{
  "num_hidden_layers": 16,
  "hidden_size": 256,
  "num_attention_heads": 2,
  "num_key_value_heads": 2,
  "head_dim": 128,
  "intermediate_size": 1024,
  "vocab_size": 8192,
  "hidden_act": "tanh_gelu",
  "norm": "layernorm",
  "norm_place": "pre",
  "norm_eps": 1e-05,
  "positions": "learned",
  "qk_norm": false,
  "attn_scale": 0.0884,
  "bias": "none",
  "tie_word_embeddings": false,
  "parallel_block": false,
  "init": "normal",
  "init_std_qkv": 0.0533,
  "init_std_o": 0.00943,
  "init_std_up": 0.0533,
  "init_std_down": 0.00471,
  "optimizer": "muon_variant",
  "learning_rate": 0.00255,
  "lr_mult_down": 2.0,
  "beta1": 0.93,
  "lr_head": 0.00696,
  "max_grad_norm": 0.5,
  "warmup_steps": 200,
  "schedule": "wsd",
  "decay_fraction": 0.933,
  "decay_shape": "linear",
  "final_lr_fraction": 0.0,
  "batch_tokens": 65536,
  "max_seq_len": 1024,
  "doc_mask": false,
  "train_tokens": 479000000,
  "max_steps": 7309,
  "dataset": "wikipedia_en"
}
Each number is 128 + 32 x the weight over its row's rms, rounded and kept within 0 to 255. Layers, rows and columns count from 0. Numbers have three digits each. The size before them is the row's rms in percent of the matrix's.

# layer 12 attention output (transposed), 256x256, rms 0.0945, rows 101-127, columns 0-127
104:126122085147044132164163152132188187114175143116108088103155107179104123120148105154121071147104094093103143115168108129127127161154137127076150106147154104115172115130193168122114177130077184092166161206097129185134155099131143147123075120113133156079093101092128125125114113081148146167176114077099165123155081124123049087132021116165200133085134121159157162121182087104171137116140
110:114094125091167133104141146098097099070111123089132145099103165144128132076151164057122074076114132157123113165112127170131131136095164199152106146117115131140129149157132082186147160115129149104142135100131142091127096140152125094137125208161131101165098088130106126121135053089135150149144107081141132120141075143086086117148126147138149191168139169162059057165130115145121170107127
101:095135092133096157116140159085057147124115099146117145220098137096135108152086073144085110121103161179077182074138142159140130181184121087115121133146141161030097165165126104098121122139105111123153096128117125162141143151166132150128113104088119111095140157117140133064136097148119135115137151091084111152213171167168128153050070220083100150152134117134115133096165068182086140152111
104:171133096150150152169150126147104114095162162149125160122106121103071163147136120047128126108154112154077169134120148118118081141142131114181136120173132119179108116125067136094091109144097153128090125083145081143087099103138141202099118164114125107124134155111143112135071132072093087150113136136191067136103123124120126167103175095182160116114126155115140134098100130163068088096136
103:097196101110117130111109159134106103114131128140130180157083195121070153130074066162095083079125137116153092115160162132123104176116135136094084144082132115183194161139115019097100122154112064153136115169143097189152136166096156135150149128102108153149105145133166140146075106115146136167112140191190172111166076167099097129155170060125135174184096148107138147128144115173088133159126
109:134127156128155078158102147145117125117180126126078119083088086123158091070125096080120149192112130085089185147145116121107091100157183130105106126169135149131141057105107147093147105156102088177149121139207165139140141161114097187152137107077023116131155096161180092091148125099172134097139166067161101108084151139103114142134158129140135199139160144122101129138133096105104186130120
102:152150099131122065206143181175125087129106153120146135184152109147130072059109146126132146055097137079170161079121143076165134166138099112160096060128133163060150149101152119111166150094121100137113177233162051155149103122133145200130108066103112154144084161123074144167152136135140127144112122070084130152149145074136129107100162165133156142109172119109086116131143105127143099155124
106:194087119078119093121138155147111100093123121098122126136119174092176095097135125162144141147184120108125090060107118164111137092094094148121145128080106138119119100150136072147055125163166096082125113102089083131128139122171154157095194112073098170225141189084100118110115121148090141122149130181126132176112089126150161128175167149164088142115150110170085127135143133123133121172098
104:114113145146102081159058186079103163066137128088112134117133106144101095137079117123142121127172099153155132112156145140156140096094081104176135102112108096081117179148221139138168163106096115135110141114187155186100130049119138122167137115173121136113091114098126118170084178177099141150105109121107134059128131079139224094164142078107127127141122116101178117129127155188150180154169
105:096067197132115132119088152166117108135157228133148086152090100132088117148094069104152126138104139065101110120091131136180162123141111133122111071118124107146195113122166178160133087094108165157155121120086088105099172114124065105179113128103101150200093158089198112122120177086166127137101101170141152082137158129195166150152181117097100131081122145079098112092160170126060164130117
106:035168103143179130151129123195110097101132121161100135138097111136145047128145141129123152166115114109101154094090089206084094165056123207104120079135142145081158138115124173117136135095088146084163161157151121126101122140215099052102154112095090088077149118181141076151108173143217111186102093146149084118171164153166140151104087148146109168142144063140155139129135123116141160110064
111:161129137170099124096103132134147118131104093181179110149111129142111123102132185121114159136137145132062162148127093139138139057147101112123125146116170109149098075153107188126130164168095111128144109086070132175119156151106141195147121185138164149117123156142085095118143065137110063121127151130138129105057133152099119155152165104107147168114133133111124142166124154126127152139154
102:089105194061099077132109091108129114078117142137111164107092106115180103097119071117184124081096137098124121098216115136214045094158156149166156119111122135158136131113089112160095136143072089119115136185151088202120156134209172161088115167088050149121120139136123115113126093164131187097146140116119134110086097146138146112111164106086105103108094128153170106115096125107174125148152
101:133135169161063080103149130078100111104084124097115103140140102069157134134167154136094136121100052116108125108100164108083111161150115178137183153128118131164126088119065112168116159103161096138147115130105118147085129104079115138189163122151137161152152095140151110089121132123105121175113136126121094119111162137139057151227092157134142095185094116055170170140104200202132142108165
110:152132162120103073163148140120152161158128126114154208096112127093153131132140132172157114129148162148087132150059112138067138173133114164117051121079106129131120138114152176098146078126198097112084129213163103150123099106134137160135087094170111118146102148129112168203116112087171099136154159100064158148083111119119101133145183100145105106129156146158128102173140135131097174147230
104:159130134099137140166120116147098117105113135154114198100141114146153076064177103126138186115157149178130168112117120148125116091087142158120100167161122103095101164047194160175103147128119088117142117123127131107139072112177138169138123142156082175139204100138167138069176151108132090147133090117126133087159147117113100121146111155175106152166137154112112106050089139182105176079106
107:104133134134103113119136128105087151137126114097098149200135145113092130128145125145090134119099114105095126162179110145140156157114094099098115148100110105157145165150107144181115150137121172182175069105126175133154118113066168121077079127069130085156057109160102169134131183171102176141116097114121164115118110148171178174130153090092106153192114162142108123053120090136127137103171
108:092101110174078193171152181099077198087095156137151170131097131128080141114117167122154118150126113101074092178114119119092158156114143119131158109094137151180096105177124182150171099118178136086135124118130112120124123132107134110087112197190121070096093111115085075092123177156128131109110155107165161095139116118182099098150163146096134100109111175115080149077120154106141134044142
096:080138118114091107155133095154089108155170125107139171150120190140133168091135103145123132111147157077126135051128150128136153146160146114100167109107171185193135141080159187109111124144095090138108111189114090130174194161163073130140074163127158112085129161127119163157140099135144146178128081119062126178111140077181047097073096127176132133094136113093127101146150172130163154119129
107:151111111168134106155149168144084036144146105112168143080191141131133180115097135101113143167118167179105147119105091144147104115180110138146163140182113114122132095189116204138142109167154101093147092159113135129158168137109182091148155066189128140026118115109139145158131114054066145142147106152126119139118156083111130138147181147164134140122195161110138176125177116092171104181125
110:101103069179107076138127144099142139149196120095140137183146111172116149089187103141156115195112106123105118085083084124088143112120089138076108110106073160133165101175077102198163168075166119095099166152158152174167072130181093125094130135129118158158108149141061213085135116105144122138106207144123177152139105133137207175122133196117133108158089167145147157111170125129108171147210
104:122083133079098131114189123079147155146119096167114135118111111103115121111100156131111145136097128140166124168160151113184105172153143074119113077127104190186121190164136202056133111119133094112148107156182125137096108172099120069162183106125100149102127124145161084128135073130116064101103141148114083141140130142080125141115159108074112104124050121174093122184100113111122145107126
106:150154113089067192127135111140148147092163080143169141119078144077182145173092189115137159056155152089112115101068149118101079127144124102099166149163166170093123134120094117178121130142091149061125186152161135154086135115223186107074184070088141146026078124115172153136123116154149172093086092153083179117147132158153115078168112156116109120079156137165158167092186136073113113142123
107:159158151135129152126117101091106130086168126089167161171096145131084090121155142158189153128100089198187144134122132096164147062097122044149121119098123111082105084133110129058089127111117159199130134087092111116161145172132103135131098121097101145125098115166139118179205135089179148179123130127189116123128143078172170128105138176177145138144168101191167106160170088153091099103041
097:185193147184065108184141211142123123103074129081131120123112188093122113134154128133116115169144130183157108125149145096161143159096131089170161082067115155063126140161143118106098123126230179142128117152082099116154112115170120107115179084122123148145151162138101099122095207129160131143135104115117137110180184085136140143119175170101134167100081114137108094036070141061130141068138
108:127158159177092112113014092139172120120142127129114145136177109150170113121100097057083090146186208153195133063190180133094131117126095165108121113067107187128104134105046119082179085087115124130079120155164146079167122164153151119128148117158108136116118120123159119135131122145131076129136127106125101170128179113163112130163131137116148111151134121093136168181060117117077169089120
101:096121103137133108139120099115136121133112150138139129160169187118143133143086141109165104136149114112095183138108176159095116158169157117115190082146141144146111125153144116090155139070077116157114139154052084134124066125179155115154102181096140158098157093103116147139126132084091067077150142091135159158112138126106148083125109176130119125080098103063136111141134156106109109195070
# layer 12 attention value, 256x256, rms 0.111, rows 102-127, columns 0-127
106:139080088140133138113151146156123100156098102163147200131069057136138152143137117140111150138139090099122149123095140122129129120171147083101078067164106066124162168138091162160110157151163123101151057192119090114129144022178148164179104138147156144072147148119114133117145108101172129128118149126071153075130146104060168132177106143157105092186128175152111110102125127173163136127101
099:034097114168158144127103133175172099118136125155152116097113077087108095116112096058103122147174091175136159131128094150156164073083173192131132145127143124187153108076089088096183142168147105153126145187104095063101170168131112111122072182139119145141158171153116118184096110099168139094145077165152154188097107103111147105109127121097154182133202123128172162121085127156118139111119
103:125071135106079072064178131142106120119093149143191184137160145197118091111104067139107124165041124166139144146113109168132114121165158133120172121060151076116109151074141102128146082136153171144127163133120136115142137088108123129105186081105141147133154097106095095148180117169137097186000142079123118150159098094067121167142123147151140105109102119126156134176113080143141112121081
104:105081175175110142085159039149088113130110172184206180093158163092093079149190125128126125136099156121184126135129109108133192162041124120154128124100169161096111134145139195075166092144183134066131113072093104155087089073119160091119125129092126124139117125150126143076122128119143103158159074114152138145148153112066195106158116187154152079163165120125128165109191094082079141132193
106:132142145104069183074171104186135179118102103080162083100111123071184125093125163169131217188136106144118093112140113119086085141175133112111135095166147173172145109133142125104138110215107117039130172165072089137143144133167109113067109125167170100130151157137131068156171090129061148136098114171104170155103140091100113098177115095140116143080120079126130118148164125095186142133124
100:201138095119134135106155148118166124066176042085128136065117108113131114179162144122121153137167109066141114143132127114123147093084100127125164088154125145137103197089084095168161148188124111092087126060160146093151148131117110105083069158177169103112113077159126144118082093177145133147085075132107170154148146119174148151109146120128158183123135090104182125089108137093139106189081
104:181139164082130173178117111081105092176129156203139147054156080184078128100193132154126136100159134109183217107139119176169151142189112105155088125150134112105147122102115096125174129102147130137118157150090152058119125164099126112145124143146096071108136169169151047075109135078122140082153106083101098153128184139136148154131104108132203114078068098158193141112077174120149152092146
103:156158084139135073114128068126150112116127081099074098149169105114083096124136186120095107129160135132144128112154112159093129141125141100123066104139124127101115112146112158146080117090116101104130154107128103136106146164192109104163086177148087109154207184165143115070111090146079032162078123140111204189102157177157141137165054131132143087080112125129149151102132154124129126087108
103:150125135142146167119114112182117147104081125103110136144055136108142092147137104134174142103123084094178208153182126202114075127095133128139166116074133118131084088195100138151168118085125115130085132102079161117127117107108183176127163144088125045090118112155148064164127136175131109124119155031100127168104091156107171086174102124085130177145129103140144124134104121121146163104152
107:140120160169157109141203171105158126119103138134130132154134113096136094131175120061111143132121147139116054114110140136167135141129159112121110133173079103133107097091094110127080112108180125139080116147123174160154159124085204137103160120155123101112062128135138135134194044170063126150147113177066132105157072164124090103129108124069193238091177136126085075173146130167163173093122
110:102124090122143133085141086099130062082122102171165098105145096187135157119130095157126148123111083095104141124114097117084114189141129133142201081091079136135141141103149087120156203122143184179145102132114083076102127140166132124117192135134124125144146111139084173140190168140158137108106140096100122163150098111050125135112157095115113171132074180138120173147150150175107148186143
105:162032171176091162134138136165131068199113117137111150173063076158149152115146148082132135149165143110134123179166110083122156101147131154157076109093154096095105118172128080164160098124107152101135093114143117158131140127118152123180098064125158093187112187090063064130146111150142129148092139082151190106132168113131061134143147106057124106139129133165173154114151119173104128117134
107:145139167138130159161148128098128132149163141121141161162094158129090181141143155168079137141143156159147092142089142170109127130133118080172129125163185042143112121132204142140172078192114118113149148108177116109126207138172110154040167128121125140114165117147090111147141113104166147064103067135132083132161144126153110137152150103123099072156121099197103102120122094110083094141100
110:128163122112084137138130133111097094103131106134069105165122197135190142166144139200161105116146197101152092122159093162135073162129082117082126152139088107122108126131164155159171178140155102085166132114183119107138075204083133115145144163144150098125125124109168105089159052114171131111098117150118176213194100115099082173112164100170149118146150143135145140078107089093084117157079
106:120140156101119166150130069090134124123132092127091150090167046084124134106135157082089144173140134171082061117139136187148154160130081137175093144079146136136128125170137121080096112163123134180108138151094110163160140132146034188094150144101105109124118161086155141112148057106049106142089137121089141100100077119087057153148173196177110131085137118057104091140132123134160112071129
109:118129136146127115168121118164098181154113140158138121074151066130168140096101135130128182129127140116155160144106082144150141105134218170153084120047118156088126094158150181121120086099148191105121173139163094172085057079129091125150092202130099146022149103167159138051088146153135158136150140162085134131141145133111099082084164131120164190123171146103104181143129163084110133149142
104:119141113156120140070132128107176190145106133116132155143076126157092129093173077184178123076134110084191174166103111044083109098073138089102129127165101111117135105113153145089099165192075120179138157116143071124136144107113139084107155137148147123134054096110144157128085149069123119108136178146140157093134118171110069097143173155122146156094153099160105159111128136186167102111076
098:145176126132118191142142098130108159112104160094135149099158090178183119167126116101110078129136084101160114118091116092150195072081114224115161159139130163107198132106134159135117120087085102125139029130122160113196101147101113126110111141179153135091161074166156128131106111134106112131174171113215149125125085084105157118147189124100166117088107062166130169164111115160117092137154
104:104086116110112096122138139060138137087130102121104140114157136085113212138094115202199166143133117083083105134090130107135167102143119142117163063124115141212149137102152108141117145137051116147118212116142186148113076127108130134108119102131131131152088063178069084109153089177143140124070134105176096169120140152157112120163095149140126081186107149142090127100107101125109150137134
108:145160121111206138131141115150098160105098175117113079133134192101137139154098094094089106066126108141108122106143125137129178103155152124116088060176098111128069135120102073135122158107141204117169186091204142130096125131126141134123094162131166115121141069112108116130094152113090228126170118117159103125143163120121120161150122143108156167104112135089137179154112104127117152142100
104:063117106102084131174101130148131123126107127167159109193086202177130071151087175082138131083088146149107110124146088141064178108053112097158154218150096170146112151116082152133142159069127150086120200149112112147150124131157129097131140122128112092169117180111079109134099178110138187119166069102142195166063128117120113105183139133160097099122096161163137127063098144234135149157144
110:090133139146124154136151185075148117147124092130070128123126180148133157174145164143113131143164103118121144105135128079155141094070204165151077142202120152132167190107089134114123164122097123126100139086135179122166105155077106121154065162103123160124170088053129115124131110078093123131147135127092065186098139129068083113157137112152140153164127187060137077207105119166120159109118
104:131117153110210170111079115099103136082155117066147142062124165128063130115142087061102166123095127117156090114098132142110139165124092181129166115160139161104178161205115135171162094122131122094107132145120124082139175117155090073117172127134167175096115127199067117120137173121132113126125119165107172123118143100127126125174147121140165149147063166083145113086108102139118168163136
096:190206092069143168142098141096171120113151149105116182119153109120094180125160051154130133146094146135124114113090098096128086140125106108117180145132126094067155080067086121135128100097130090141129160163153134107160153081119125125112155133123159125087127161113160118141040156154114161127142084133190137125108177142159127147128111091130150154124154134160142096164133184102108096137096
108:151158114175114070202157178161102067139074137043109064113148118092103143134148105069160122156109129183144158089098127114155176130105158155150099153175121112188126056132172120113090144116085148168100082110129112146178121135142211183086137080114139184155069179133144119129099140117142110109068082115168132154112157108078109089120166139131152117111129146077171111113102170149102149118085
091:145126106122178090139143107129167147146177118096180120108188216093151112140118166167106149142118124053196078102109125070095124143153146069112068118152162121142172094091173071108172092135154111169197099134088080090160153103159084164112138163121145122184154147097164111148094120147168150130142119170076154154172099131152151151117134135094114129151090082129091135175107129145108073154138
# layer 12 attention query, 256x256, rms 0.0917, rows 128-155, columns 0-127
095:176196133075110069097156072108109130060195100096120114162145094141087164148142117121152152165121123162198095128099167105184124127160124143041142150179105133125147095086158084126150148108186170187133081126133158111134130123087113118134132113147120159179126163054105109169133127123162138153088122177105116194138090198075096090139128113097159084158130123109115185154179116148143085166075
099:128102147125169133110114139168135102130213170124166096113142152146096121122152128174111057110176081143135151100174075147129202105135131147077145189173122136197048118151132138190140101170154177075101129167096146157162144143135130084095140077149118069196118159136125145129037107182132145156165105149131147083059123157104142126145122101141093144125144141139180123127090149105115148138073
095:157146127168132126144100131126139068087076154158110150122128108127150049119103176178133133102197105123110134138125115155157193064152153097105144161166082085143116103136122114138112129125126109128098092118148086121118131134162129114145112130080152158204118120163072143083132133134154099107155168207176123046144098132077123131109097135155131128093112188174128139129077160065053166127156
102:124144131167127102160143138165114162111119133128062157143150139086201124111072109141111158151142159158166141134167118140088156124168115171120116086117121108174099113112144135126175121129125145136127155145145167123123135095146110170121208195119159183074106116100160082129157105128080170141179126146132127173111108080102099175135071150073134066154051084146127074062110187212168135186128
107:151092165113208135071106157121157116106091092157138140121183166145147126123133092133143084206117120148128102105138181092084093109140120093152139095162164073153122120194148146136098147090116116144133089193102145077113123116168180129181077135130094141155178108115090139075140136092104149117119151119152030166161088133159163098120084137086131103126060164179117163122095127146164163218134
104:106172144159190154113150153138134088122118100156108126181136090168150182104127083117103152132156139131086105167127146103088098165132089155149139070179125133131135103081147036162146091092075205142100125158168095137149078073129156126065188137127138141124104104095128141088115095115146086104154159101148144191165138149150176066119157104099147109104178131047085160106168190163169103141140
096:123138077116082156133090150175111156133087158111134140137158104058137109090104112168091141129200113110093094165114153153188108116120096120133124128098092150110130131069158184085070089158107128084178146100120134106065165190103118083173165189163128180091131141089100159103147158207123148087062133161159153213168181093119107109135122086149161086115133123162096095115108122115119118121147
106:195116151156195116091140163158180099201180099068100116095152111065136059099198164174094141117115163102065088115107133081133109129169145163190093136115081138121136116102075097163140136161082115144123077105149142152095155137107095156144147107146129153142150141116138116144060058152129146086144124113168112170169124096180127110109179130125109114185156148106116109118078199154176164179125
103:088165125036231172110152109155157129137105133127098147113171133155121117180101107157104157185145134132067152131138178105090135171149078149171108118116063142113110172139050132070116081118162061144192132105108102172114118202176120119158088126079103099078104130074215109088076134150089093166148115147104167127108185106155132154130102115130155145160147074104019161091180104163129117113110
097:152100136136154131095180110110145191118173198128108110147112110206072103130057067134150092121064156138068115114138142115074071149141141138128063117121149135143095165152112132181123124146100145193074105089165083119146166138178140125109076108112098098133166119097106156159153162153131105102064167075089164137152127107125176079103122146133090137162150129125156089079105134110113167084134
098:082143120201115111123072140132133098094103132130093169138077147124147144123205100085123155128147132170117130123153133089124085099156128043141161169135155100089140125199118124110124088107112146121148142140103120159177164136138105109169133112130139186117138155071097138168150084141098118116135084143119104125163073131168130127140140116146106126135164138178132141135099177139187108203109
089:150110094188136135147198174126077147070122164137127165114136114117134135122106090144110117089118115094111096111134117126160141086130120124132121117117127077140125071121101113179120060176151145213131138148116129041124128127085153178145154119045117128163162135119102126124102089064123102115139181138149086125151140131169123188205175111089178105167145077211113151178166153126118122097119
097:172161095136204173103148156126059148162119174118140126120125096140084090150174107099142198166115054192130142132100110095071109122110147129087156121177134123134135134161143120114149113138095127169141119158134116171150114157122160107131153116178123154131151129123068113109115122100159103141052133081121129057174119133101108110184180115073108071081169111111116060103122125083149122183134
100:108153096091145081139186114123139110157115104154077122098085092116141161196183143196135113158136150155148115120165132150172131136117128116191087085080109177133113163157057109090085076139117182161155103103180119161128173096076118112125197148088118155155121076051081122151100099095118121120151168153124203137132084121097131162213108159098143150088092106131120186146107110141139168097150
097:123104128125105199089185110099099124158154152198091148087125139122081141072144133151143075216180137144119184107089076125111146100093096127095133139109123161112169139127137124049159140135129125091139130095131151104154185121132117111087056120136193083118109125168170077176145126132105131162166155146095134162149150118146066126124139139168148128063155119072131141126135111136077110104187
096:155197101153104115087074083079112161116128126135186138077185142121139148168137148167118111122128127125128123096177137106111167104044122185105104103098130117172111121132092137061061139147141198153114122164065130141129170157109194103144147100145149142072087150110125101148084178115106082122164158165140118120112147126110163175132197084147142153111148153125136139145106115145118097126098
101:142086151111120146141118136139139209100081133151137124134143118110081136115140080133065133127138101075090153163103130120125162070190162089119101137128160152152123164139137134120144097108102119121094182173122162121038137123145150130157148080149164099148128117191084152086193110170110106149178178133168124138064150128109116166151163129108148144112199091126142127113101144112145141185123
097:119176087121127145116153163067150148176155165169061073104173118113199117137091197060156115159093138113136107026137143155137168134143122165075147101087081122136090137154179115136117146111117130145140089097086107160113180073144139148130105091156030109096120116121185224121116121107168092104160109062102144183167181143036137130108127074103101168149104129119074134146138161101098099140089
098:161127112106122137133153132152121097078107136132145103144121170061109159131134109103099103136123132115060074111100075103092105163142109180130128128144113107122222102120135091135086111157177076112066114189124099136105099137176144108120133107177117090132165146118181105111130111129120136146118107187152124143176132100107050100092085097082129105114199114077110104141111168125117174144135
092:129132152108140136137149122126103128114107087156101114079090100142119112109177152208118133067155164142176110126152196127124139080095116157218176104105132208136130134092157125085127123114163122073066113132204102091122150115099060173141150110178145148085151109127221116046113042100146147202154159105123163134125164184152160139105144165130129096087117110139081130141164112133112141100168
097:180076122173094139091135097157103129153111125144193132173128158136128112140162134114142123127149167150105139145150124092111125127067102093123126117111130134147114143066150078163122139111099077179087140153140183172138171136164043134204116130110068130074157136127133106098137109096143109128096121155114134100170148136170142110056146164057092131148104121138100132158100163115074104121130
103:141137101092063095072134138082112101156124138137157144111174102116092146119128118079139142130196178161099151155140180171164150130115086110204170135137130144149093134123094145108161116150134168163093110108163101085144148139135207149088145161124119090092100147131147122154121156173188172138128121139101091109123109154153120146136122114144186139064112153121101090134119138142101071110190
099:177144139139142120171183139165106110165130108183131184143120123136119123138171168115124110130136135133046076145124133112138149081113163157180141118092142155132148099167115148128152122143151123110121174068201116173111089071130070131134127172083145125165106079143111166152121112087160137072143099138129142113138196118086187152077085128194124137085102163125090104115132142091154125110088
095:114106104137158140147102145153134163178146101141124180147116082099156120124145111129189094186105160065056119180204143162098145138132138138057160142187159112161161170067131169117169084152111164127164132120154125144144101131088132046172153150152140113098073138070142083147116133096119122132126184133142107154152142090118139171171138114110131117114175184113148108062119178134176088096095
091:154098142120113160171168112176109128159114167076126095182153109142097128104144191107127118134166143155174119113141089160147134122145081137180081126111091178131158167120144145155082103141185136176058155118118133154053121159125084165185140180115101141089141140130137115159150155113156142093107108118101048116181053132140165158182154166106172185173100063162142142177134154098164083178140
101:110174177159116133171086114139098093107150150118103122116133129075117144156167126120180170115123246156105141177149202089109115122135148142141116143117103064072123098145149119140157128149149113117117121095151135128110117084158097093100141140122135144088126118155128201107116146097063115165097061181145111067072186146160177082158095141140139125112135126143151100104108133115098134142100
105:128139080116130132098125151097185190191092117117147153149144145127119108101128144047164133133089110133104092115124102105103091123115138093158107124110065133197125169156102090092197142101164161079155170116156064153132103119112098131090103114157110166173072141037210144110125157136097116103142137172180151105130089136125097110126150084129128127077138157117092055132150190120128120097135
093:100099137137103092146199136128117164165115188117123159130135119165094077130098175088163137096124108140166110167124120170071080115120162081195072067133150153145126131125087129084103149121113156165154120100083128127149162120135143186128090116112198125153144181121089160148140076094098094195078118219140100141115122121107102079096142098147112138120152166102163129147137143113192119097102
# layer 12 attention key, 256x256, rms 0.0914, rows 128-155, columns 0-127
101:103121129120149072098199140089122151109134137174166177158157159110110086122143127127113115142099129121156125124139155144135092111160068097151078082186160161170157168128102149135153150114173113096116092161142080150090145121161109089109086157126088173164154130058109180067145119143101138130168123227099098122105123108136101154160123152129065108124153124148169179170103095119113141135070
095:088166140139130093101163078078116072135146088066188136128137165138102162108117175123127122112120092174145131122106052120084104148131208108125152104160077156135107125153150140143152185122111129179129120114175102162167148155107179091151129134134054076133182123132098115133089133153139108101161166171153135132120110187134130135049181123146084136137119080146160109069128147105105141107146
093:101122172113188124087148147082140132147177116069200122126077181118130119111133104133193080156103146120131054095124095105143107131144137084153139084133068183145104118181148106111140158099135097083159111094100113104165193124134174166159119125149127192156159123120150075202140122109155098094116124113127122130100172116174166173087138045124117133113116115104097071063171132146120095131158
097:165120174123114158116169128107036106131124140146151160108142189104144161131155095131133084139123105117173066136107160135081126120103149143129045140160137076124090147137167105145066125082059113139124138167103115144175146140098153134158132156089137146128164146085114158131104130169199092123105105092051097151150178120094080185161082138085070127081131154191092111141103126147130096235122
106:117133104113118121145142124180200049089127143174152134090149151134161128073135111115123126134104107121162093104169110132093133140174117157129155096132135129135111119132114102137134156140129172122248150124141116043176160148159105144085093111104133116133169134164124157126101170027143069114160102183132123146074125148138095083169173110077130129150112196209151137080134132186107068148129
102:156192158062055178116108116127108214071106130170097091173118136106141147113130165133099137124174109096085170115122138172082136095155094166124131108113189056110116157153106066157187078121078103152151116118116079140110145139115147110154162143145156171117132156096088165082080085157117142105130085167135132126077169120152112122147128121145126092097161165136143071138133156148155145117083
093:164107102071077160115170109127115201110058145070135117100170144139166123060166084079195170146126110155148126110167142104177119087134121164132175161173149131163139126119137197128093143133138083119139118170138115186114167124127149154130172179114084116115137041123152165119132140131118131071118144152111131128131138095175105124134097097118130140108111104107113111108051125180108093134167
106:166144168101123104118119178110128147133127171152078120085061126117167111068140146122104169139072141148166141086106124128093194119107142155154211143059117134147106117144071125123109173156072170110065096096107176162138107141129160188095090120186091102153160184186173117179137051150112130164107170202121131190101114084153132105188204108109200114153144103140071111123130148133131121175129
099:186134087133130193131171105126116146133099154168113145150174125145147109106121158084148148105123141147102123090147133084143138085137129144123100150115107117107115141103100165106194137102099094090147174117078088155092112132097080122121173090123086097083156106189131107144123172140114121129166095147128080154159111069158183146170134116107072086124104151124118079117089132126058100127066
096:124154044166134159157100135162182148086122097167144112139152057151135139129142101120117119074118133103140078130117104136114152112072096058087120111055116111123117092115112102162156126164142164088188197097169096106071093126105176116089110100148121154130187128152113129138136131098120119131115159173091122175097069157140125092082147125094129102124099123037136078125172100134077150083146
100:087155154183136108133109134120098134144180153156116131154078129101157096106132125133164150156151073153193142141083147106133065076024090129117205134112139128133158098121149077039153122116100131110152082086064169149195120130133142017066136181108137184137149170127177120103113112147092107175139109098138138155153125132142115129179177107044172090162182116128113158058090126192181117170137
091:148149135137121140128165173117105106144169104108163086077102114124129074126150120131125128125075131108164117114124105119089108140135155095163141131064142074111112157100151162159184126172104136112138137148116089115121116100117166152120112096096156149112064097092108158129229058177157110075149136122121035128089123177136137233133157089129139159147129077161124090046069077174068108104144
096:108201088146148156104080109137168097094141156130127183137183179101144124167196106099112157132108160122107150194108129133089189095124127132167115138109160185165131081165131126132148088146155051112195084175153153117150187104149114124147132139143132118122184109070098099084086117155166120126090112139134128125151106118088130129145134111106116132097136131069089047097172086130123161142136
099:108104072102096086150176100128163159121156134128141134109139129086137133209135135150123126148117185117205109127108167122125076140183119207147103112170102165141125092131150171168158157170112128092122110125078154145122057114154164123132111110163109079130082157157125117148087095102142130181132030125132121105145109040133138153124095172153097175093091175161135106125111091087050126138172
097:112035142144165116139180113144138125133120147151108094130130148110173151137155162141143072131094100138097143115138123134201095124177090140128138193123133145114163178088130077121105104071103150139065102159159123064085158040118090082135107073123160083087158224137129123112122124158081132160123144099096173114160116167178084160169115147172078137133124167098107155201089107121125140126190
096:132108123115080118130154102092073112125175084125160099125138088155138162144088131116121142076130155118122110128173077079107093166093119162052107119107117116118175173050103131090117089146191167105172085156126144092203118196168120067120153210098108143096111137124102113179114114086037102124095110127147093069187087168100098161099199131097113124115207149084169098122104142121134176156169
104:129096130065134109101115150105147091102090135142140166128134103116122108117152195082151131164092107083112137104157089091079149087150135145134141145125175126153152166115182158158116180097104121164104056084166145186139151135133136161132155141114194117113076095149204128188125145166180076129143130103126065141079148136211156067115057164154161144163130094098095192082151124110135121115142
096:153080168178049099133176157109157137163144148153080108090151126114181142135142161111120128141078181162111131138127122098188134117141105152138068089077153159152101134120148137116126081170108134159150112137162116154121098118113097123117116107143127139115114121081131100112153099123119113149089182131132114153106091057090107113079143055116115159125218160169105076183124166146213076142142
098:090084134126185221130121127102162107117141096122161131126119133160127138104149174164171193118081118095100136151175129185111119118106129110143119149159129140120117125126122105151124131120149134209161142159087197158111135127139102127158157163153074146176125148072147128154170104125193160137120095131105099140140112139185142114123157052060172099100177101133116070100119184127142119118179
097:200145110109061123107133089146088146158075143170127135141142148079164151149105192125137168080130122107172118158080149111121124122108107171123126101166141136193136119102108181166179121154142139158072117111191152093127134081136153148180155153107116144141064134104110105104163151167110114145162136169155165112141171138140093191107147164119106122162153142102086133038135110122130129086128
099:087125154134126179098094149152130158107166144152148155159076092136147128092106152151096072102078129122083097089172167152114145136115184082079111138061137151087175176171121073155135161141143101185136096060133145148123118134137058063158149107171107219138144141123159144163120108110064106084150052129166088122165162160134146138088127097163139093166089112142130180124103149155127129130147
102:156101129102125135137120132160086104151088127118155138105107151101157177137133123151127176168176158065140155120126168120091142164115125161133144070161103144127133162132158122140125129164129183132114142065145131121153113094127112147095127160103133099105137139064150158136118153186096114153124129077144152171168143145144108121087078139118145185066127117123104116090069120138046114157107
096:150134152122175122107109167169147179094112126125157105152090119098102089144095169144117158092108111148102117115100128174139127134140129119061071139149084124106155140137124121158091130086119150130143120118125085132141157063071134148170115142119085068179147143114134124161162208128146165089108102095156139209095158187131130172107083090121144118127125129121168068115121122099190146152118
094:116136115077105089145139144112098149206164087135174200079137149112181078087181115110169148117144115149150091076107152135059164143104153112082150092134126091122158152080131112123097086139135109150148137133172126222142125105173108066162167118138153135127160165129100119143084168116140125101064157124171133163115098159084176195146115102100196091101150141155108077183086143170155173174114
094:101071081098127102196119154146113089133137158123140114121141147134131146082067125144128093111149098089130159169136137102124140164161119126175140119100135173100158138041124149124109165081117108125105134135111109101141195107107123120156109159143128114120152118115101120113120138159175125139181125154071085134101097158143122142149163124126102176213057101118098072114138143098144097179109
103:140199194127120135111107132162158118196072168121138080150152115153150130165078115088157128136083083161138076173127182129127122094088085184129091129126100091112111101107153094123108149173082124125116145126088104096015197112082080124123092168082142142170171098124128134080171156163077079108152136123097138079136168130161141128139161146078140105156200130134169094118181092135099142121150
103:152174225139125163179097119062132206121093151128117203103073144128135110123141179064135148114142129120105138132113126140129196114078095082136151065115073096118136155129098091150136119154161120174156153141104088162125083109082071136150155122178137102155147061089143128122124168111071173136097103193119113119141114138062149129131158188153131104115160101156102095171130160134125130057132
099:078190148128173133135152129159145133118149119133086149147119147117127104160135117168127143201142109097128112156080148068112138155154119112110118106081129145124142119138097143099126188149164124116160131108101155142108151112136132135117134147158165072094091101120078138107105120199136111129195166103191108193081121113089132080092163121143097105136149189119106140107186084119120151119154